config = dict(
    hidden_size=320,
    hidden_act='silu',
    norm='rmsnorm',
    norm_eps=1e-05,
    attn_scale=0.125,
    tie_word_embeddings=False,
    init_std_qkv=0.0199,
    optimizer='muon_variant',
    lr_mult_o=1.5,
    lr_head=0.006,
    schedule='wsd',
    decay_shape='sqrt',
    max_steps=9546,
)
Each number is 500 + 25 x the weight over its row's rms, rounded and kept within 0 to 999. Layers, rows and columns count from 0. Numbers have three digits each. The size before them is the row's rms in percent of the matrix's.

# layer 4 MLP up, 1280x320, rms 0.0889, rows 82-188, columns 192-255
097:533502515468490487498522485492494511476484478483489489505515513438492493494490505522499526518457494545493478522469508518483539537498527498501481443500505482534495482503515527494488497472468554
100:505479504512498486511524499517487543516554518488481485509502508486502551505495527498504493502491472487514471441526520527530504471528439513478541512484507508505500494490514501466458441536558532
101:544468525495524487460483504545519542458521508526471492515521494504540501481471484462481495499514495498538501518493538461478500483538527512531474482462527473495458491492507521523510505517514487
094:505498514519492502468529475482508492522489483507528474491496538493498522482440456519478501489484503466456485493486488486494514487460514515471543447496492467522531463482457535461502473482500527
094:488507525487496533488476460511474534447510541514486480520509510491502493481451523520524483498502504508473509495455498528471510494432525473527495479487467457503506517493506510484529497553458509
101:496508528513522526462520503529456530487478485514495500470465470500485516446455527503469482515503503522474495502492465492486493557511486441511569521510536489512510516494495505502490514503477519
101:495464500497505511520474500521500460487498484510515549489515535507505503525480469510514498507443486533476485493552493523478494519536502542517525455507505464505464496493513487527488472508511479
098:530485498493493504481510480471498507497477498546503494496516468509495488524484506512507511488493513498476527525508469497541510519474492518550538521445507496481501496472473517485468506498512508
102:517501497489529498469510488489495482482491490468576529487474546521485501505477458509517532515516483552530510477509491516458530508523471536482505528484520497499527521472508495484498481533500481
103:507521512487497493489493477571472462489480448492503506475471508496473507491512494470482494484483527523406511513526538530527507502469519523483532477519534512481483476524497545538506449498496484
097:496467499538541542446502497488483498534502519514509509526461490480490525500495466523487460503493580527543527504481451566537475488535504468512487493472515524542464485477485472463504492474524515
104:524508500502506487506531561497523500526507481539509464497490499477424493519519534476482519496482512480483487513534509476507498470458529478484504473466524477522486458462544483495518537501495554
102:535460514572505452513515542487516485482481487563505517512553477493483481503514513510538483490512500504518491462500483502489504538482539541502518476493434492509494511505497535470490478497514520
098:495516529549562507518494454471478503512514513509497471537495504476501483519508540530498529482498506453501524471483487509454473478501520498514498513473503488487496493504504472495478513499510509
107:544513438501553539528514484537471517537467495484505521501511465508500519552523514528477526514503523539512482500515514481510473496511496489511494537465521508543518541464466500510499475506507460
107:502521498490521476497483507474513509465536477504506530501452492475479458506544507522489508529466521466480484495521523486457508506488471504543505496503421490486478502513524520494532529476495533
103:476526496507572516544522505504485522503511507552536484453483490497496466525454470462519513496478481477496516462462464523452493485538499504511499505544509520508517493481478464490520487472533501
101:495531486501524477472527448508510523485535433495525475501516470450525468474523517532466463512467523502489471503499517485493524482512494492547514496571456506494516506500449502468510537450494489
107:454505498475500515498504450510501526468485475515531524447526495465488508476475460465469497480486457509452483509490484497515540507459498506496478501515516475513506496444505506491478486523539526
094:499478495509484487523507476513528467480486504532469544486502513482513508489530520515481523521492487514561461532484469503518544482479508496534488505473535538490503457508474471477459452495503508
102:484508508482480485476453534504518488484509516521514499470474476532455500547506497464513526484508495493519501490521476462478455490499455521501490528526507476449492491483519489490503473537539516
101:488492487509507540508454534479532514493515504492506531522524447509545480540464497489495480528487452529484511484518539463464481520522473510485528486491472543495487475499500537452440466525525493
094:454487565517467502490536530507506517513531509495484479516512492483514454484488479480519522466523551463506509520521486536494481493489469490521519522452491506491498520509549474476474508493458456
099:484531510525483495479500481535499505504522510494517493525507519528542504495483539468489506489469527497481500504521521499542483498528499522511492469505509503513503474554494506530535500521521522
102:475506484506504473457571512517580504507506474481478488538499500518483516500500475530516503515487509486528517516502492443487503497472477456530543488495529452468559495496470483474498494504479530
107:522485514529478531514486534575526499474483481517480463515481519495508501508537512478514473517450521483479491465532537497491496496463512469511537507508493532500494480523539525531454527529510504
098:479458487515574515527521529529483511524522504519535481512463540484474483490509510501491466462496528521470477499502479527472509507489470511485510497500422550493447512473516546502506519488493497
105:540489485509478533504519488512502533553530503512476465461472478482459562522516531490524521525501503494513479479543521553518447455470519512494529496541495459494480480509487542511496474482502487
103:483503482486483494502545492517480492491515461479510470464514505489500482543532534479498547499458506479485494534526503526463505470517496513523485549487493474543501489507509546465485514500466537
106:522500499490483507515503497478521490543538548520475498497500490511564509476495499472478544500553521481480479511519463486502483498517518505499504552509518447551509526530502531507495490488500511
094:482510511520498483470491468495533470498520509480524496481497457521508496525514477510530491524507502493467461537521518516538541508465514498535497520459485479493518514546498469471473535520478486
096:515480496493493514515489453526471478513518465481481491497494436549503486528481521527472498521509485504456501489549513558479450535524464502474499506477513488544519499483494489482539498526480519
102:518555479458491519531493505505500475492530486514511521482520467500500476529479518495472500526463516512481489485510466502520525476534524482509506496505524486507530533490506470509502521445529525
099:505526518514515502454518483483514507454516453519528462500487500498509515498515535506480501464525538510490473516500462485473492537521498532512523492467498475479468498510474501461514503505492490
096:463552484511480503505496516515493495513496522504495462491509480509526482475534537511532512468508526486494472441543503463546533520531472523503487501506512487459477524560519484479461506511493489
103:518532522507523515511524499549523510504502461498508484522520534512520475460524560527504493466506447487488465476528521511509476499504452490484523530501498496515512499526510503525504532446540475
107:513530500455518505492490513485504545493532496515528490480501515457492483507438418493486542456544545555465474490519500517491526500513511496531472487506512547508489509476485499495490552497482516
096:492504467553515504525505491505490527472463468458483488495454494491526496474551450509483519546440503505516512459522491519472467486541540537560507481537529497526499517528503517504534496526488495
101:522496504493530529441508489514495510520515482529490441512486469482484490489501493447551507483486476506504527549474499535565497525477533483482523512535455491497513459487500522508505518565510518
097:495534494500436518502512503507515506460464497539510538567559507509487475497468490484482512462490516458492512502471484439521469509477531481522502494471504489489541524513540507517475519483499448
097:506480456492533525467484509521537556521518534526527514491517483499560517466503511477507445526546478530476505529460522510535503481523467515516530499491497504474536501508513503474509508551516502
099:502507469508494492485471494504485509532545511526524508476534515501489496485559537566512474509497522497483496491527562464505537507533478494487536518514544480521523523512478500486494529472507507
105:479534479499512482503572496529505456529545479529497517490525520467474533517517526491496549523523501503525496499485487483538521447499501501470491532465530502529507493546480519519535527494473473
104:518500490518512489494491501513493550510494509534514470476471498465498553478454521520521504536476480491476482519497529542472480449501482517468559477509480503533528476524501481545490525497520449
102:506483463488487485480510534500480511487462524539507531471514538527516492512513504523504481485468501476469535518471484478494455504543471495466529503491491510522517479491521524440465502533539527
101:473468550463527492493522500501465484489503507479502536516512524554519478486505477490493494501519517486489480494522491502479473508534528538534492440477539489523497512489522529521526518486558513
102:499492523478405510467527446504454524469499480504519481507504523518506439494470496519487507493528491483520481491517502487503482509491502499536508476527541500518510526495500492542487512491443477
100:472478512504491511499534475533510518469528525493502483512473543506520496468510445500480470495496495490516527497510494510535515483458484548504519520496526486509475528511508496495431529438516502
093:535487482488523523493511526547533533580504477510517507493432459534460495542546534499469514472553473488539516525484483476499476537469483490523499499491522492469451498528493473509462485522513474
101:477507499521491501520528507523443458535502520505490482510479516525508460489532496487536484463474508496538527466514524489540486474514492539494470555480499450470514573528535538497502474535448504
097:514478488518471463505540454526495498452536491491488492495512495491526490511476530522533479509491486478511477515466436485447495503521523513551527529461499499517530475509523524514508485499519524
103:464504489528523468480513470494502511522462514519457514495491537499501529501498478524526514520500498526508493492474534503464469437483491487501510530492437513542525421483492489469510518494532484
096:529464509438473537474503526539467456525452528474516501472520505469498497540471541454494510491535519515493490494488484522492483478515477490478487491506464510508498483516509471485488486563469484
094:524490465435540515521507473451465485533528553493486505479502493534489488500453486502520473569466479484470462480506500451527526510519483498494534494463527498494486461444497484495512498479473476
104:540500535482519510526474524540513497523505524463543497471526496492508498524479492473512527544493470454498454508503566550487490516513477500539521482508520487536486544523499513540525502502526537
106:504499521500504496484490464526504537513509477486494457538498552512489515484511518486546518513513512518495502472538508472491568554508470494512472496506522472559480476486455511453482532520490505
100:449517484493548492477464524493507494461482467519485552507503512486451551498479469504528544493536489502498509489538531535539522499485527549521482535497475516560440485459511540513499489479516486
100:519509515450493449545455471533481516500508455478473488493519510519486507529473475479497515561466519545481540524470473513469484489475516489508556527488455479508480457517508515530482526515492502
104:512500452513497490487504490531502482509484487514441495508486516534514504484550499475479484506467502522520541483516505534509513486470483520520504492514503488502484472529507508447505519533501500
093:477504504528523524472499504522459504469479479490509486498505477492545491497457537511479515483519465489504483507523543512459540497489526508497514517491588488537477512535458495493478509480544506
101:514493481491465484441536497468509548506503521481528476527504509472472465497476519456510553541540517517475541478521539533484437500498505483502481500471491528440472503523437526506515491468484477
097:513518505471508449534486500499504442513465496483549516512466498487497508524539529531527496536515499519595513487541521496512438524477504507503497500452533483517492505528524506495501456534504494
090:505492449457527488486542485512554505510485495488504491514528474529495476494499479517511471494492522488495505506477532465497495456479532478535482516497465524529479484522503478497528469500509497
099:506505533513502552502495532530542458528474477466474477498502494494499524527511503523500468465502484480515549483504501538472489537451470511498476485517461522500492497509507509491554513478541507
096:500510500507544515514470495529503490496491499491502467517508467497483507482532516446495534509491558514500552518486514454495532513500481452509437440521497525489497464446538471542520489479497497
099:494572516499463487502496525512503533540520466476504492478540494560533484505526483494524518476444487544488479489515524527482506503530442545477524486519527492473541523447519523532450531480509495
105:503495486488487520506505474512500523500494509521498509496470525509460486511511490525465512501466580489501507508493512513533452508519504487500521506457480459446533538472504497518507509482547501
095:494514481520520495538513476545514515521487502540530496567494483500547482522479472494477473514526512485516527499519489540555518528504480528491497523489505477506485506492529460506504468491496515
106:470501498530484487516532499539518492463518481478485445481500481543507510468487534470526483453475523470546509471461472520493547515514466488497533463494490550507508505489509493455486508472533532
096:502475465514474522508498509490519524465527501531500473483526513497537552507496495474528508484496477548555496518435571486483487500500483533473489499505464516486502533533488524457512488478465485
095:509476505464529479501451458584447483555467494491546530546510508531487542544492481533486523484565514491499515517526531522503549484524497473455507474507498469507493468521520507489477494521523473
104:537518510486455513505514499523524517522484526490548454519463505505530476497545512495516504503511462490531498449497518475528524489455498481493512480517496478481568505500456521504447575519517506
099:562488539478524489530486481510513487503529507468485541520487464488509508493468493508534466523505511567464517472444515512539496522448511471511498462490474504514490488488514490538471450459513466
095:544493494510506510509500523470522514474508502502506490500471493501510523506492490530484547471481501488464482473502520520486505506504485470505516548461563568505453506494527524485531516512483503
102:508460488479521480524496474492481559516515499465491501499508459489511462490528478475467509522467519506473522466535494494467531482437520531505514460488513513501482507510497532494531476521517550
101:492515492543503480469508488489524498479517532561476494509486502522491479498495474502519509440501509503469488520489491470535478538483487486555526508511499453491501527494520494474512514464501477
099:533507497468473502548538532531500505509490499497473461485491513521488510469557479472540516491488472533490503506447500497468459506520512490545524502539522463485510478480495499500482501506535524
110:492489494543517458460518487514506488496560486484455489510448470494508527513534459465490501527525497500534489507463509470512484471468545486460527465528469467484480473490500472499491477487500466
101:496503495486518494514531488573526482504491501500460515488509535492507516508480498471459485471520481542500484516529460526539501504499557551506489486456486482494516505505484472516480498505551512
094:481499450471476524488495480504510524519492480473510439471525510490495522515512480522485494512505509468476505534548551498525518490481489475497488468500492465476500488471504445494534504448499511
100:504488519508488499470512490498528508482509512505481491506501464495491502489440476473486520482532482537495483498556516519516527497548530464479525485444501480497496516471480506476487500491496499
105:496535485445530474498530514520540472450500508501459506509514474455481500531493493526537545462522497473470470550515579490475474535502486532517528563544457488531508473494473517488510472551520478
098:524530546501542496513527515539508490523495498477476494498501492451491493524440515494493527488490467531494465508494529526486459512537529551548524503494505482457476522490512494466506552484510532
112:521515518539518477501530504515518476491471498493452481446502544467500511505508530528571502484506524528491488467448476483531477545472571519522508482509517508506494430519477485519512513496448481
099:472523491499536525530470512486518499484487487495527501480520485513454477561508561469510488529502506455481459510520510493501488506506496492531504472490506544480503490489496485476520492470528482
094:490507554495459476482493454530500492536532458546516500478532516487481460531523486514468500538482478516521540533496481492525507524473500482465469469513474545509469467532493479511505553501536497
104:466508487480500523464535481467516497488515502491560512516512470476494487502489532511515487474471459526507450506512454506500476515489521495513552519472537516504544525496491470481478529463503477
096:519496535532483514472534534532518495455466452475485471488456457480492474499568478504508536517514526489497502513495483484499539514511524509517451477514494489521508481513473493524514494446495459
106:531497482476529533491489493478472528498465518566561544515504509465517509465508577523557460459522475524485499513470464526473472522512494501489488481527483482504491481491515524510473480505495468
100:495492482441445523507506548480513502518483475502498537520537530496486495494473465484505523501510449465507496474486493501526513522491489517515534481502515504461501486525544534494472458468487452
100:478532511523500482497500488532435490505481516500488471490558481495536540500490554455511519485485488508512506458470489490521496480419477517475497484517457513483487541537490513476551486488501475
101:502513504508484510489464486511502503453521518503524489507483505483483484482474551491481527492529514548510511473529509499475518528489490531495507481533469476499481504468470534540480524496518503
101:504548476559513448563547513525462467496501525487465504477482476488542550483497498462473492468473473505500491494474497510502479501527497510541482541484508461470437528513475462500501492461541466
090:521487511520463464546486493521515483494480491452537440485483493491516490512541523515455479516522491473522426526490490515513558547530501496565497499492535491480511483535505504490513455510513502
110:485522492455519519520477464507488498513513510509484541531528513477503520490491519464482466517491512491533511508473551512519474507450484526493483482558513458515470464494478517484481465501491490
096:522502440510518491469456487529543459470473468511468501467512522495486490527491492484474507481526485496463521514527507496526505509512489521513500499505491500501480479506495503519486485527489505
099:505498515523500538515483496500480477485483496477506446404498471500529525477490525504555486550536474523486498446476487491546472479530472482483508474493491432539520488499527524505488514508497466
105:490481462470509522452532514535553522519510511549490512480451504510487466514516514486500486523448491500531475507509507474483434459518549495499502539528504518522507465515476469506528472476510538
100:468540510490453509498471519483535495468541483526461521545470534452471437505509478502462506520482501475496451529532503494493510517509434479503550479488528511513489495495505500541471468497517466
102:504533528509466546488434473514512502439483522547471488499478546477494436499480463514513487481503494520476516477501516447535447504513488485529469453458477488525528505482485477467521462521529517
102:506534507473540489474504433517505463524515500519530529519479529473532524485516461472513475477473502504438497491484518515485465487495481528508543498496501501501500462490487495494481515508515488
100:469516474495530508483541482486521510543497494500511501483467492480519492474513536487487472463463520499507485485511549499455534456523553469500490483521491519472519513544518506499533447522528516
100:516479519475522564492502449480522436449497549520513477494534491507535475512498529490502479506497489532551492479519496506472500533539489514495482454499498490548557507506484495514497500510499542
102:540514524480512468545491532505503520487542498504528465451451490492510466489489515517516494497476520454489475513495521534502503495499524467521531531490530509524498475468525462511464490540503518
092:502505492475514481490517476506489517543505497557560498500495523530501538459519530474476491514536529477459543502471482495521520508516493506475516512465529484472473500493494448521508465491477470
105:512531520476494477516492469527484510457536504480501488501504523490502494469536571484492509459537455478499492467535534496491500522521509488530484496529503523485497489518460511480524470474557511
085:485542477449510476490549507520512516422498510519516511539508487502501489509481487535470502551516556505491541505513509472524525502515505525509502523503446513502513491498512463457459519490505451
# layer 4 MLP down (transposed), 1280x320, rms 0.0433, rows 82-188, columns 192-255
093:506510541522507501542507491445464515512499521474515478469514473493486489552491523465492499488501486507519501520485515515490455491505535500538511477530525554465482513492503551482542459464526483
091:535512495501505513500542479458517490465497499491506506477505505527511497542538508541517526504511488470500510505477521545502453530481512500565422514539495489473514567503498498476467515513493530
102:499485500493487554484502486493457513434504535514461487484485479481511467492517485562508480510583508516470519529487502473468499481476488503481447493491460493500500549518508512522485454484514508
097:475519494488472501520481520466515505534496520511530517521516480474482555491460453485470534501504502434506498481563516465456466513484476478519522542525470513497531454476523483478460514448564528
094:486546476460493505505477479506545500516506510505474500507504516473537492528486504502490483489465503528506455531499524538491460442482485490482464526512485499567493493495506531430478499492528512
098:485474481517485512512479495465505474507516533478487501530531487480538492492500527527540463525507482474489495507531499483481511526519504534551501536512539507489488509470473504520530474543449451
108:519479495447504503492516459510477527476493559514474468513487492473517504486481514536476496506481537489454528476463548482515497483497504498486503485513546501541479524458483485519477482505507469
094:471503492482519519497515461491496490502524462485489505466482500509480487496508452450517498492490515475531497484478467503510471506529471506473470464485495481502517480495523535496478491467529475
103:515470557505478505499525496447479487503479534501542521502503484502505493487474479527446515477464485486502514523486409529475516484497509452508501509511524470486473531525486511490491472510441528
098:465451476462518512535513493481520517478477500538527506539491473465458497467491513476506478500540453510494481509502544495510493505528478482510486547453504514518493517503474495483522500495481445
091:552490542504456508500486515489509490492448497470457491500519492497503497481491519518509516491507479502485504521509542475457516498467491510495488514523516491532499577472478490527497489553499507
105:504482483489474518487512491517516513535440521473529492474458486506515512518479493485518520468448487507472549528474566530473530444507497529482522494528522497515519447497529510547482450524487500
108:518473477526489485468501487496484495469506506528475475515489512494484506542508481516552451456479480499476531502528518505500512464507564507467482482519498479497479510485531476492475510479454524
094:482491501506523498463523512445480506513559516490493465464510495516518471497507520509433494548451537473479517535493453511450488504453492465505454469484492486520550519501529522493473517490478480
111:476537465500488547471498455527487493485433469482475468476514482537465538510513527519518474508524495497479465534510518545497515499477474550541485506457497500485509519557466509520509489481485496
103:470512484484507497489475525502504503466503519503475524476479530510528495462515515462491495514515477523528536482503510511440503463496528508448503454524552472514501494446524507529481511484471510
104:491541477491503488532498480532511497522525510540490516558491492486520533510532501488476472512454512516531498498495509526513526512539532513513487541483518479525522525494509457456523487502497481
103:478508530527499520504494527454514474481501490495479501522453500492498541463450471461475480504490476490461513537490471492535539507469502491510513493484493501469495514505478512518520472496524519
103:529503524503517500523514496503515436469505504506504486495522517519518446540491505503490558476484529500491509456503503527527510531484473507523463499531487505493502532493501533481540475499493487
096:435540497479495539509530514468460481526472494524535494432477473540511477531489475490490501532500506504479510530520514528497481526521502470512520482545502488488491531477519488549493467541508495
100:462473504505510502493522529497466488517509473510500473504539488490502495486489535500515515495526495532505505494501552491481471527490540474573502492431512461471462488513473497501493484509522520
101:513508521483503464470487492491521472527547470484444487479482458500492489503446467514516449448519507500511507467514541521513524496506512509517522495517499504437494478500498471512515496484430507
092:514507494491518481499460554503521536494497503481479505526517495477465482501501496526543482471489513523478441488482527475490500483491498531492477460498477495518502501527492509548500517527501506
100:553497466485516463491511502489498484491483527475538532530497486476519507510467509509481504518486479459487524461562495488505446498521465498498477494486516514506499495494486519463474482503560507
105:483475524531517492501543495506507512492470457539468504490490489494474491553470514509517550532480549514513504528500494458506496463512511478557480509535534485524507474500512489509500488502459511
101:530447536507482477497509519490482474523501536500492530476504507513507514509481507495476548504486472485506511488485503505488474517500481506495523491533482540492530489522488536460467480460479500
101:431506507557496556497503444456466511477523540447484479479499488503504537499517469498484544535484491515505522506513493520507508493497564477468465478514480519469505523514477508505528495498519540
104:495466557468469491462487510462473511463571477495503485451533531511558510512508501469493494489475514460510492487472540525437472478476486487483507535548512506447486482500495535517484499472494511
102:472485481510503493552497515507491457413527500562532531491475496527483496485513542505468501550473492498505525484484478516510470512543490533457495505530483462487518494467548558502460485543519518
109:492469493512498482450502498496557551499530519490513496508452516537488484487475478513523527475546512478467432512454492479511464521480514481511495543512500479503535523478485503505474491526513482
098:546503434500533490463509482481455552493476476479501503528480541499555522513486509472516510495465510485489547519517476537490473493518487488491535463488544479528460476460450494506528472483518515
096:525467457486484489518476498511483515491498475470481510494542497481474504497483451485473524499487484494548507532473496496551502536477471506527504513503541495530488485503474533517503440487522481
107:457521468506503463502517464483512503525540492512490489567515515496527487516471500496537498501530451464503492539516530529484543448499520482529504505473471493519522484496531518509524480498462522
103:514529491532467563522517523499497530560469449529483502487474473491536519486543472473527503500480499490507526503496541548494497487498523514513510526470505494464505469548492500522499513510487469
092:486458526525485467517471465496518529462485497458500570496470493464498538506481497453498504515474505490518534524497488540487473460478486471519532457521521488522521492537491515492545479494493538
097:514516490526503530438475460499502496519492496477522472481473540485481514506480523499516528501508440466520500519481525486498535463452446515478490523445475516470472472483509508464503503492532515
105:464522505482489522483472492497498514494471495509498536469530497504497521521519514523506491482424508511464534525509563519548538469502501485485467510513474465493514497474527499527544547480552511
094:554493522467499498497485508454508452454551493540504489531469506493500492546455534542522525513529454503512511512510491470489471469465519487467512507497504502508494514492446565482483463481514474
096:519474540493517436480482531510482533495502479442523488507484500558513526494499488504503501518509483451492486437459482508527520507501524481474523503534477471526502495452518521488504509439510552
097:505552496490509522479531497509520481490458500502492507497437515489507495502511528557495508500502491502479510497483478540542555514512515539510489485475523486517482513499513500484478476480494478
092:536516542492510473481512494466509562480504483484466503512551463549460468506501494543509529500484468481497477527484524469523522531494503486512460478503502523493498495522519451491484474482421483
095:463515491470511514520486507498522511493530530464479504477508476506508517499440522530510524500511563523529533511475498488477507503501528493481516541482512482513484524528491474498480531441554494
112:528520490499494447526496492507472576424533498485518487521502492541478497490483499491552501506475539547502483531479425485488465505492525497507490515477419503492542473489487484523523488508504490
092:493475443481473540491502506466507510500498471538483520480558468496490524480501499517508525521482490438488519509510528514445498470502494436531491472511519507524555475478464483501501499495537479
103:514518492456467515522490548493500482509515492508491476454543485495533539496494499518479516524506461463485527509497509511495488520525489469530460516478491475525516498527541486499511458507525454
096:499473487483488513501511494508468521540477503489495515509516504480487458473497500484522512508516496529533519468520543534541542517490483516536504507482562499492489518527468523472470502493485455
100:470494471505532496523479484508499533488505467500523486465489507423500481472513479489472485516488528505534473480514489486500547496515448512478480501509480543544461498488464489496485466474540496
106:492477457518495519508517485461520541500499473508511445509536504510494495514515509487526538503486488527513521445538488489515505508475498495500472536534529524501497496478508476498483463519525457
094:517503475464495503505476491488444504496485572488501499487499559495436499510464498487490492540485485504506537503501491517475503526498503478472513499501494498513532520476488488515521491495484539
098:544523514546489534542496533485512436490518492507475531470515498507538513519497444517518478528537514520529499518472458505491512554516494494503474536499462517514485494496483520454506500524472482
093:494492526490492504459533479497519497522464517520477516500521520499446529454456499501458540485475463515434468534474522503526501500486501485473500475444477510510496539511508493488534499503469483
106:481507483473494528482509480507499504499539505507508496456529513515492493507534541487439496509488496485493468526488495518548525500512447492514495542526518497467500474515536475497490536519507516
098:505493491492487500491474429488505468537510508494450488559487474474473514505513497501513507508486523494508501450479478451511577505517478518481497498481518491546506469551515534557501493542540480
088:518476516505511509478458487536561492465473483527456510463494480485495499541533502516498500476529522493485457535527483457504506524516528519509522481508493495515499588500493526492523525541472500
111:486486526487516530470502515504522480459490549480483519529543441498498516528498491513546517516519497469498461528486496510464525506501500485546509542452496492536537506497512515480545484506512519
101:466508501462500509531529504434548510487504525497480512503520486517481540456495479471504511513554483514507472490474523508448483524544480473516503471505530535514498489512490465484540522511487525
102:473498531487527480536537481473517498511458529496519502493467511518523482509486471513447468517505475535492575481466522487509512512524503469514515516503496479504481509467532564494447502518445493
102:507521504526537494455520473485481498474543495481450531525490501529486518480541504513471495499494507524492570510502492525474508461534547506487500491517524527518526472487468486498489540509505512
112:527553487500509529506485498536531452529495523507522529530441463504510490464453488464483475513496527521493528557538516532507484478526496446537478528518514530547523481520503511475566502502456460
087:474501506481512497490554472468498481544491520514491542477522506521501472519535474490471514503493500516472511485468473491493488542513472500458514447520454480518520507489491473502516454495520481
101:539517467547490546507487497540538488496489459475514492478524531513512530498519509517460490507532476536481530480502542471475438532520496528501547483503481518525457495481474505486507487483488486
097:443526532487506529513522497482467501503535510510507465465485503531452511491515484500472531517488527471483514469522455507487494569547510513493471504497482477486522461494477496523512492541493496
099:512520532480519548441514476518444493471483490513511493469516489503493560524482489516468503468501506517485517514487516500517525488501501471492542486528506484505497519498520499542488477463513518
095:439493483479477457487485454488463476510516484483452476462526505510485505495480452486462505531491492485516491476479516519470475468536508531465529542549501526492539503472510455478538518526454514
094:503472482515491515553452495486506527497502457491478482493478532521473509486539518515487499480509507547520505524522495488496516511499515543566533481485486530529516454462534480532540502514491515
098:526492468508484497515501515453484505441494508494473498499536506497482520495486528510487464505513467530491502541484517515492500538457538518492486505461540532485528477542506483516561483465539450
100:488486497526475440476517499485515531441551443523483523514507538508502483548565494471531486527509496503507485499533461488466425495494515501475475522514535532526527519474482555514494461543491487
095:506493474494482478488532504460474507509513514496496508508496509496503548499470484499462509492513532504517518499467519470523526514550503502526497500422471493502539479544506473474524529520533521
101:524469506487443481586460539454523524544511490538516482483500539502475445513486490502489536502509529449483466498515513476491508513508517522481523523511490508518507492503494504493505490521488478
094:497446490474442492535494522497488509517496511490431470462504538480460473470532489517503482503485484519533518520455522539480506508508532491512471471445503487487492513482557518489518519516513477
097:462491438528482452579513522480528510475526493499529482492524492523544485530551491501489507456518449503473521470543490499514531488512519464512518523512522508469505489501520470496525544479516504
104:491507520507481494492498546455494491535483505547465514509479457481468513465514484533544484495541516470495466496490497475450481480480536496513471463515473479497486546500530478507490503464502442
097:510490566506522524516468502477511495536475482509498509489545488538510493480504502484501487487497553452504537494498453557540474460535528545514526551478502544506535465502519507551470476486503520
095:533444532527515480482502475517471518493469500518495515498515532514507478456497532495515485479514539490522541499487472516521551530513526525497436487511445422508481527509464517506510488482509489
098:499512503513445482481487479483463518475549513475490472530443461518482509487505501530475484509484529461488479493512504428471492449466503514514503474484465483474500504529487454477491488521480494
098:531492523493461493485506490478552535451503471524515500508486500505504527513480484479486507495499490540530458473506485484441462493517530478490490546531519547469502459480484507524455496511475500
098:491461524490545531535480501500523474532456524464481549536510517515529511470487483498469486473462532480493448460514517518524537485498539460505493517504514515503566481531495488532501456514508481
097:524572538509498461511491504486504513435510488559494515548491524507479509516537513478507546532526537517488523468495498512489513531559479488509477555507472520531523515460489470498525469494499477
102:476492445519497485525495531503483482502486558477517484481504486468513509523466489532481513538511464543470464511456484518512518530526483481494523497495481488489477548517515513521516486447452504
092:486511509445470480478521464528478505510511486515470498516465493504489532464483509495487494479477534541518490467502527519513529512490506510501499498460551535481507497510546513496510526531458490
102:464497503526498545514509484470482547548496524500469474568519485500551485467495507504497499469501498501498493558501527500474495472477484477528495506509508497522507507521477568538457492500510524
102:495524492498492506512469492523475572505495483480486517484528515484541528476495506465465451462529587540491541473504483545479509485487482507519451507494509485477483430489478530497512501550545505
099:436455509504488478481502486474497477476525504491465536473529459546532515488498514477469462532509490502489500507473517512482514514505484456527537493473464516539504503514481509469497502527511507
123:491475502492477476496466548513504509479476456561480490513508500526506533542503547485522520453544514513475457522503505499476488512469496489488486537519502486462487457465488524500510484504476526
094:497464497501506522481488489498502431508542509491476548458484497501528479505477492526486487517514519548511486549527487510456479491502488510510523513501472470507504512494468499469523510565471535
092:470495498513531479465457489489561506456489524458497529507479475506514508494510458527573509484469504480533501485510495487505448479497490533495503476520501476560499533547506503501498491518498499
113:487544488513516515537474507510525515511521497512475505538517513500537527492503490502526461441468549545489478528481467522469533497506519494492469488492498525500489494535478528533497522488473548
098:476475501491482506507480493491519564521522499498439486453494482541494520496481490459453494496552524465507506494475487532455518457472522457509509478501494505463497480509446497495502494522495502
101:504499519488492523522534490516508503529485540445541543564500460472491512524508497475495513528527504496476467521500528538502454539515450498516486529529493543497455492488501484502484534465484507
109:518508477555514500490519526523540492456512547545508505495546515506492494515510514543489518493533479498507529522486503511517485486496511518501474509552475540501463552492481460547519522486510499
098:495529498472503543515521469496522478476508508510524483520499432529472472480523516564489472509506484503515448527558563511453485509485520476475513527479488505500452509468477535524504501489497525
101:443490518485508496473527456494433520503492503500456491498491489519492489496510515457502523472487500491519495463484508518509533506496520455494506501506465455478500443520502509495463483546452508
098:472504481521486481508501496514491544505492524482521471504462546485502428487476481511498506483492501488492507504477497481491497480523534460502549458479490509483488497455507503484489434477531505
093:489505518496498540504523531477528479466549531512469499487507515523493490480484514496516498550498518535450516458531526478492484514492531524487466501515435484499482489502521495478480524485512427
110:512500521464532500506457522506503516539471529497485521494493434489511536507500510486520468520536520519492536497515552489527503480491475498524482461541536469507485473547504553508497499503510515
094:522461516498478506498538486505478486527513552497512508516499512532489491483512520470526474529471523497546499474508459568481478526468466484504506489546534519515507505472512504478534524529489570
097:509458550474522511481491506498452489485484493504522493504489483519474530517491503507476524529471493505506509502504508467454470517507489474542509498536496513503508496473462493481462494495472498
094:495545472497488495489492497500452503506491501482478544451514502464483498512501528500481505495505525485496473501491461532536490505458488483457471473512458451492472457448468500502500466491520552
100:523493521473519516507476478490498494508515491464458496462497544491489525484494553526525465523478494498484459461566487472537473513494510492473490508506487455514479534513489511514506525502490523
100:493493522509517480527522417499495451505490508462474537488517516498519510499488504498486482530512473470479487475503447511531450521490517514529514488475494492501503506489466512509496423531501474
101:518506458526517472471506514503514544505498490499535490494481507517524469495503468482476526525481502504477481469455495482494484487472516529497534550524517467531515491521481550472471514464497419
106:460517469496507527500496505513516541500504481532495511463518528539554505517496490535515507544455521489466501495473555506553487448494579488536487455484503512492506495548506489509488474472525475
092:477514505492479518494506552518520468473457496506505484558557549481549517496428522537466505479537442475471482509506482481508538479515501498487532493495520489502458454547499471510533471517515517
103:486479508512510517485515497504504475515460513522518537488446514485518467514435497493498490536477536454497509471504496484503464479506489492503477495499528506547461466473502488500498483473519467
093:509451464561495533477501484505488473519476494496455499511489492506514492486488477456500487492507460496501494500480532531505462496472486500464513501486447513491479458483475495467512525515473473
097:535466546499499524471501458521488525506523530503466533476465508514480502509473511489532504471547544504487508520533494486489484523486510530543503498473455531496508490538509486461487508513524476
095:495467530525517500561444482518513520539508498480510477516503505499487517473500504474504492506487465485512436527493514543454493501471536472528479501503499496492488472510481520518536473499533530